config.toml
num_hidden_layers = 10
hidden_size = 192
num_attention_heads = 6
num_key_value_heads = 6
head_dim = 32
intermediate_size = 1152
vocab_size = 2675
hidden_act = "swiglu"
norm = "rmsnorm"
norm_place = "pre"
norm_eps = 1e-06
positions = "rope"
rope_theta = 1390.0
rope_fraction = 1.0
qk_norm = false
attn_scale = 0.177
bias = "none"
tie_word_embeddings = false
parallel_block = false
init = "uniform"
init_std_qkv = 0.0361
init_std_o = 0.0
init_std_up = 0.0361
init_std_down = 0.0
optimizer = "adamw"
learning_rate = 0.00217
beta1 = 0.9
beta2 = 0.98
weight_decay = 0.23
lr_head = 0.00551
max_grad_norm = 2.0
warmup_steps = 224
schedule = "wsd"
decay_fraction = 0.428
decay_shape = "sqrt"
final_lr_fraction = 0.0
batch_tokens = 32768
max_seq_len = 256
doc_mask = false
train_tokens = 132100000
max_steps = 4032
dataset = "wikipedia_en"
Each number is 200 + 40 x the weight over its row's rms, rounded and kept within 0 to 999. Layers, rows and columns count from 0. The size before them is the row's rms in percent of the matrix's.

# gate: layer 5 MLP gate, 1152x192, rms 0.0802, rows 1061-1077, columns 0-63
# up: layer 5 MLP up, 1152x192, rms 0.0768, rows 1061-1076, columns 0-63
# down: layer 5 MLP down (transposed), 1152x192, rms 0.0747, rows 1061-1076, columns 0-63
gate1061,094,202,223,213,171,159,279,197,196,250,214,180,191,241,142,117,176,198,232,226,189,229,218,199,134,154,143,163,215,256,294,229,180,230,177,221,99,209,179,184,146,195,228,199,217,194,222,239,176,221,269,164,190,195,223,177,191,256,214,126,158,150,199,290,199
up1061,093,144,165,266,174,197,218,213,188,222,213,197,233,226,221,195,207,220,224,182,235,198,180,235,181,220,198,217,204,256,308,187,169,186,171,173,184,176,189,187,254,245,201,157,244,165,169,212,172,262,153,179,124,203,254,204,198,172,252,160,210,181,233,236,189
down1061,096,186,207,233,170,220,170,210,166,257,233,115,147,296,190,265,192,157,226,232,190,223,224,232,188,168,135,186,207,169,181,230,189,221,236,169,187,147,254,189,175,174,217,213,144,209,205,195,199,169,222,238,219,164,181,162,170,214,220,218,252,188,174,259,203
gate1062,100,211,186,168,221,256,232,255,207,229,237,161,207,124,260,164,233,238,223,191,222,227,213,202,210,205,215,241,156,213,148,113,212,183,236,263,139,296,256,220,104,191,269,184,237,155,178,271,201,280,178,137,251,179,230,141,137,175,204,163,212,201,161,247,181
up1062,101,144,120,144,173,245,183,268,179,195,236,147,126,218,194,272,253,180,213,235,187,228,295,227,230,191,135,256,204,179,171,130,141,240,170,215,153,229,276,145,126,236,214,222,160,167,214,181,204,147,159,198,264,172,201,218,175,187,238,202,190,177,198,205,234
down1062,098,167,288,179,168,249,201,189,188,220,162,183,152,184,226,282,184,274,193,159,213,189,123,214,260,216,179,192,207,228,145,158,194,219,158,170,209,202,199,207,137,165,171,204,230,158,281,262,221,204,205,204,272,172,171,209,214,239,172,237,164,188,236,197,164
gate1063,106,219,235,232,220,166,248,299,223,205,248,275,198,166,236,174,123,210,180,250,177,250,160,196,251,171,199,180,129,164,215,193,184,265,219,235,141,208,203,213,196,176,224,257,196,196,211,205,190,278,238,160,149,203,222,152,178,156,247,269,247,214,200,202,189
up1063,105,157,204,196,240,178,177,158,223,189,187,211,211,257,190,183,140,155,258,120,166,159,187,200,157,234,174,177,270,248,270,165,211,171,155,209,238,264,214,171,157,202,212,219,227,161,193,193,172,148,211,151,224,227,168,251,231,255,252,190,167,260,262,261,263
down1063,103,174,152,186,180,197,180,156,171,177,124,215,199,218,219,241,172,179,204,191,187,220,199,120,178,197,213,228,241,170,145,189,232,270,127,227,262,210,202,144,203,197,237,183,180,156,250,200,246,281,240,247,110,241,184,187,151,264,184,136,216,270,89,214,171
gate1064,088,176,279,193,169,193,279,267,209,281,236,216,239,184,185,162,194,268,180,233,134,229,171,154,187,157,157,182,130,223,213,178,220,185,174,211,191,239,125,216,161,193,226,166,177,169,232,278,224,204,228,170,270,232,222,169,212,196,206,135,200,213,217,173,242
up1064,079,214,241,188,95,197,208,299,179,185,176,251,201,172,210,209,244,246,193,133,204,228,212,159,190,241,109,148,201,218,166,169,144,200,226,237,157,219,195,209,213,151,223,180,175,189,189,237,221,154,209,176,237,243,196,172,223,175,173,128,128,200,255,173,188
down1064,080,262,220,231,157,145,258,256,258,67,228,205,164,220,215,296,215,176,228,124,182,223,157,242,199,198,195,200,197,181,141,193,189,215,171,291,200,232,223,214,183,132,208,125,252,237,272,233,123,191,214,201,174,171,212,216,195,221,231,190,241,179,199,215,221
gate1065,095,208,254,162,176,186,233,282,187,186,186,142,130,78,135,317,219,221,214,147,155,212,256,176,183,279,253,245,185,230,291,88,204,201,221,212,222,206,202,193,239,231,231,180,161,200,189,207,227,149,187,165,238,178,227,219,157,251,177,232,249,232,168,227,168
up1065,094,157,137,167,176,176,194,144,239,245,258,220,199,224,200,165,160,202,177,144,212,254,222,197,216,160,135,233,217,206,162,147,210,193,117,203,167,244,241,234,185,231,152,278,214,182,208,135,172,220,270,211,217,192,221,191,158,179,177,220,147,174,193,300,188
down1065,095,207,195,162,253,172,211,195,207,175,270,192,225,219,149,192,151,127,206,158,159,217,252,159,225,229,199,181,211,110,182,232,142,199,257,195,218,183,238,109,200,178,197,158,247,201,147,210,164,197,224,206,253,209,169,215,242,199,228,167,219,229,290,205,280
gate1066,101,202,269,205,211,225,227,216,130,193,220,204,196,180,205,151,150,259,226,291,224,169,244,213,228,218,233,200,168,207,188,188,217,183,267,233,141,206,260,279,162,218,246,172,142,199,171,245,221,136,276,203,180,206,226,151,284,150,230,144,226,184,153,208,166
up1066,101,205,221,161,226,148,187,132,132,170,153,134,204,146,83,123,68,238,170,249,217,193,209,173,197,229,250,127,223,253,252,158,238,214,98,223,147,183,217,240,243,171,202,221,224,161,159,190,228,213,138,159,208,203,166,120,189,241,209,253,227,176,224,222,202
down1066,102,223,191,163,157,180,180,140,167,192,161,231,208,260,176,120,212,200,296,269,226,238,156,129,253,218,235,202,175,123,232,172,187,276,239,178,218,214,224,109,261,217,222,201,202,172,172,234,147,169,215,225,203,198,256,187,110,143,214,234,229,245,143,127,245
gate1067,097,201,206,205,264,240,203,239,200,205,212,127,195,187,139,123,153,217,171,270,198,220,200,173,209,167,212,218,221,248,255,197,239,236,211,183,231,231,236,163,218,133,266,200,160,201,177,232,267,183,194,219,228,133,204,186,228,123,217,172,214,207,131,251,221
up1067,099,154,214,174,151,201,179,227,162,214,188,140,232,165,200,231,300,257,165,218,174,270,207,117,228,172,187,241,271,242,203,190,189,240,233,283,208,193,160,214,215,156,317,242,224,268,202,239,246,249,243,198,166,207,223,260,186,222,207,226,188,227,202,253,240
down1067,098,213,165,218,237,184,196,198,226,213,177,180,204,222,249,295,177,213,152,190,157,160,202,169,170,155,235,136,235,200,204,190,172,185,193,249,200,162,200,212,248,277,218,176,223,247,200,300,252,174,213,208,201,153,175,227,192,187,207,184,197,170,148,174,232
gate1068,102,185,161,200,156,192,281,227,175,236,118,168,222,182,274,170,178,226,239,245,227,243,185,262,198,205,259,239,270,251,243,243,283,261,213,227,185,171,220,166,224,218,254,213,204,273,140,240,213,215,218,138,174,150,212,299,192,167,165,201,250,162,202,218,150
up1068,098,221,224,177,282,176,222,139,152,238,227,194,197,195,156,200,94,241,167,194,247,134,206,213,213,211,155,166,271,190,227,176,230,197,152,140,238,247,171,204,151,211,245,202,202,240,227,254,190,192,158,190,154,249,191,189,259,194,202,214,185,201,252,205,216
down1068,099,246,147,190,210,158,181,158,209,236,185,242,241,222,228,199,264,199,255,215,186,228,161,231,178,161,217,238,196,146,103,133,207,184,227,205,196,151,214,126,176,189,196,245,195,257,184,128,182,195,252,192,234,225,185,218,149,101,204,281,223,213,205,233,188
gate1069,095,190,184,125,218,186,258,210,179,228,238,167,193,177,178,174,173,253,236,246,136,228,196,195,207,142,183,202,178,193,234,125,243,150,223,189,117,162,192,186,190,239,205,225,187,179,164,250,188,214,244,141,278,183,163,209,246,207,212,160,143,159,162,162,207
up1069,096,220,131,172,196,174,202,253,186,205,177,178,181,214,174,153,196,206,120,201,190,198,251,180,131,254,204,207,202,178,223,241,193,128,200,183,157,286,237,211,259,129,159,163,238,203,201,195,205,212,143,247,190,153,240,135,195,269,95,204,196,215,161,163,223
down1069,097,220,153,159,183,276,278,217,227,235,283,179,272,206,209,208,185,234,218,248,221,172,187,206,215,224,182,245,274,84,226,189,193,210,164,185,178,261,154,188,203,159,204,205,275,224,165,128,156,194,149,264,166,156,223,166,140,192,210,141,187,205,138,186,214
gate1070,089,128,204,205,282,256,251,288,193,248,209,173,290,251,198,190,234,203,190,207,258,132,255,210,206,102,173,170,204,229,177,177,166,231,206,195,123,141,158,186,170,160,231,148,150,195,143,238,182,205,234,216,143,229,207,165,244,219,224,159,227,220,169,165,204
up1070,090,103,116,170,197,204,190,259,195,251,220,203,156,190,185,224,157,224,178,198,231,198,208,177,185,146,198,200,181,218,128,248,176,202,301,258,184,187,155,163,133,268,198,116,198,255,126,180,178,76,255,225,169,195,217,111,165,153,190,268,233,182,221,154,219
down1070,088,142,180,196,187,163,167,192,177,193,289,203,220,175,222,261,166,207,167,164,192,158,192,221,213,170,183,180,226,150,117,209,184,223,197,228,176,138,197,149,228,257,205,151,191,183,207,129,182,176,218,140,213,264,124,171,220,170,202,230,155,214,219,277,143
gate1071,089,207,192,132,197,256,267,225,113,200,225,171,207,227,235,185,184,194,248,237,212,224,240,176,191,239,201,269,99,248,241,187,241,190,200,194,169,203,190,252,149,145,215,232,207,192,231,238,257,195,111,218,130,205,225,221,247,200,175,152,249,139,195,184,125
up1071,095,235,177,201,146,226,178,206,176,147,229,194,235,187,248,140,197,227,254,156,175,236,117,244,149,251,252,179,210,223,167,182,207,274,163,258,216,145,99,302,283,186,182,242,187,202,213,181,228,150,146,231,215,172,182,237,151,199,298,201,252,240,116,228,163
down1071,094,167,165,223,108,201,159,129,216,176,287,195,217,263,207,196,227,175,139,212,165,170,153,206,215,173,313,216,215,137,172,181,161,203,188,291,189,184,137,241,205,276,140,219,246,233,235,232,134,219,278,223,176,149,185,145,181,96,219,205,171,210,241,183,227
gate1072,107,222,251,282,236,224,191,230,223,186,199,188,206,240,187,251,183,266,211,288,155,277,211,198,201,155,226,129,174,210,196,228,247,240,183,112,216,232,201,194,229,179,186,160,219,218,129,154,153,187,189,239,188,235,150,224,233,161,268,192,198,249,245,245,268
up1072,107,178,221,142,212,156,195,220,170,219,206,214,205,156,202,150,235,216,201,179,192,230,125,80,161,191,180,154,200,233,148,212,206,212,181,252,209,215,167,248,167,251,271,160,197,195,223,196,210,177,186,207,231,121,251,201,206,235,217,191,132,153,211,224,186
down1072,106,222,191,257,209,208,174,195,248,247,167,204,210,213,246,199,141,164,180,204,342,198,157,183,185,217,151,144,200,261,246,181,226,217,237,177,261,229,257,272,241,207,201,200,199,191,155,185,194,164,216,204,172,221,140,210,166,281,261,149,204,219,195,217,150
gate1073,095,215,191,209,222,162,230,162,226,212,210,177,181,216,254,186,194,244,219,176,207,201,206,187,232,181,241,301,176,230,194,211,302,166,257,95,168,188,135,212,168,218,191,170,261,255,168,211,283,183,224,125,222,115,161,213,179,228,142,152,209,165,207,213,242
up1073,095,208,179,169,231,216,239,179,148,180,213,299,170,229,166,189,207,214,177,224,248,226,238,215,127,276,165,145,226,153,171,224,225,208,197,232,170,186,204,221,276,215,187,183,193,155,232,218,137,188,189,210,244,118,136,156,239,197,176,152,239,224,241,198,136
down1073,095,179,164,215,255,262,223,211,182,244,219,202,297,251,187,142,219,221,245,339,185,252,261,150,186,241,207,181,204,220,292,257,212,236,205,237,165,211,197,172,233,171,251,221,172,203,148,262,183,329,181,143,209,188,224,201,180,221,228,234,202,116,164,238,182
gate1074,105,178,148,207,229,215,202,178,165,223,148,121,147,280,118,212,235,179,196,147,118,170,166,245,178,239,139,273,174,205,213,255,218,195,217,183,184,197,167,169,199,183,279,200,271,230,292,117,223,196,244,196,243,57,190,235,157,224,170,256,157,231,242,172,191
up1074,109,195,223,169,184,126,257,169,259,210,143,230,175,249,199,196,247,253,115,211,256,231,223,172,186,221,189,86,210,210,183,131,279,247,188,178,196,270,214,192,163,213,210,177,158,104,181,214,119,113,180,119,180,224,133,160,248,233,237,128,146,124,239,217,251
down1074,110,119,241,232,288,228,172,176,178,247,201,145,273,170,197,173,143,163,278,231,194,221,169,254,185,207,246,206,197,232,192,195,224,288,204,199,150,240,139,278,199,228,154,276,261,224,243,179,201,227,127,228,217,278,247,85,241,247,183,170,126,228,196,88,160
gate1075,095,238,239,265,133,191,169,226,261,209,211,212,234,193,320,180,225,232,269,215,219,248,171,216,119,181,241,216,149,222,159,254,228,269,178,124,154,219,221,212,178,203,240,213,253,184,210,204,242,207,145,232,171,200,176,164,140,215,237,174,195,192,192,244,164
up1075,097,164,147,177,216,209,243,244,155,212,256,181,222,166,209,141,214,168,260,218,264,227,202,200,310,265,204,197,172,177,253,197,252,188,230,247,170,167,222,227,193,185,276,147,269,186,149,206,234,208,210,197,179,196,179,141,211,188,207,231,220,244,182,191,237
down1075,096,108,95,167,204,171,242,157,149,154,155,194,219,206,172,195,187,225,181,175,168,164,222,188,145,175,208,195,172,220,222,181,150,166,250,251,222,268,160,246,222,247,166,237,180,215,158,187,175,207,187,240,196,232,239,212,207,209,183,233,196,214,169,143,138
gate1076,105,203,211,254,172,133,185,166,231,244,285,211,166,241,159,191,184,238,150,193,257,246,238,221,202,200,166,307,112,236,266,170,239,186,189,150,161,185,245,268,295,167,201,208,186,257,197,251,248,217,175,157,209,172,245,195,234,190,236,172,194,194,209,200,172
up1076,105,155,227,252,242,238,188,272,210,192,195,170,198,174,213,139,191,162,164,128,187,146,172,168,208,202,246,117,254,191,253,226,129,218,245,197,228,177,200,141,211,222,210,237,182,259,203,229,198,212,254,282,211,197,158,289,197,214,210,235,186,204,248,202,277
down1076,101,242,211,199,267,141,291,214,227,202,211,162,165,202,189,218,179,183,160,178,223,249,182,235,266,208,238,188,200,220,217,197,194,224,206,185,228,235,218,214,225,216,162,169,149,163,234,236,188,219,164,122,213,200,198,195,207,201,158,237,229,180,196,171,189
gate1077,101,245,195,274,236,187,135,156,196,254,207,175,202,173,193,119,181,233,215,224,106,203,213,209,200,156,202,193,180,203,195,184,248,176,235,276,188,180,170,273,205,202,247,218,157,160,131,187,253,269,182,239,180,225,186,171,246,179,285,167,231,240,155,151,207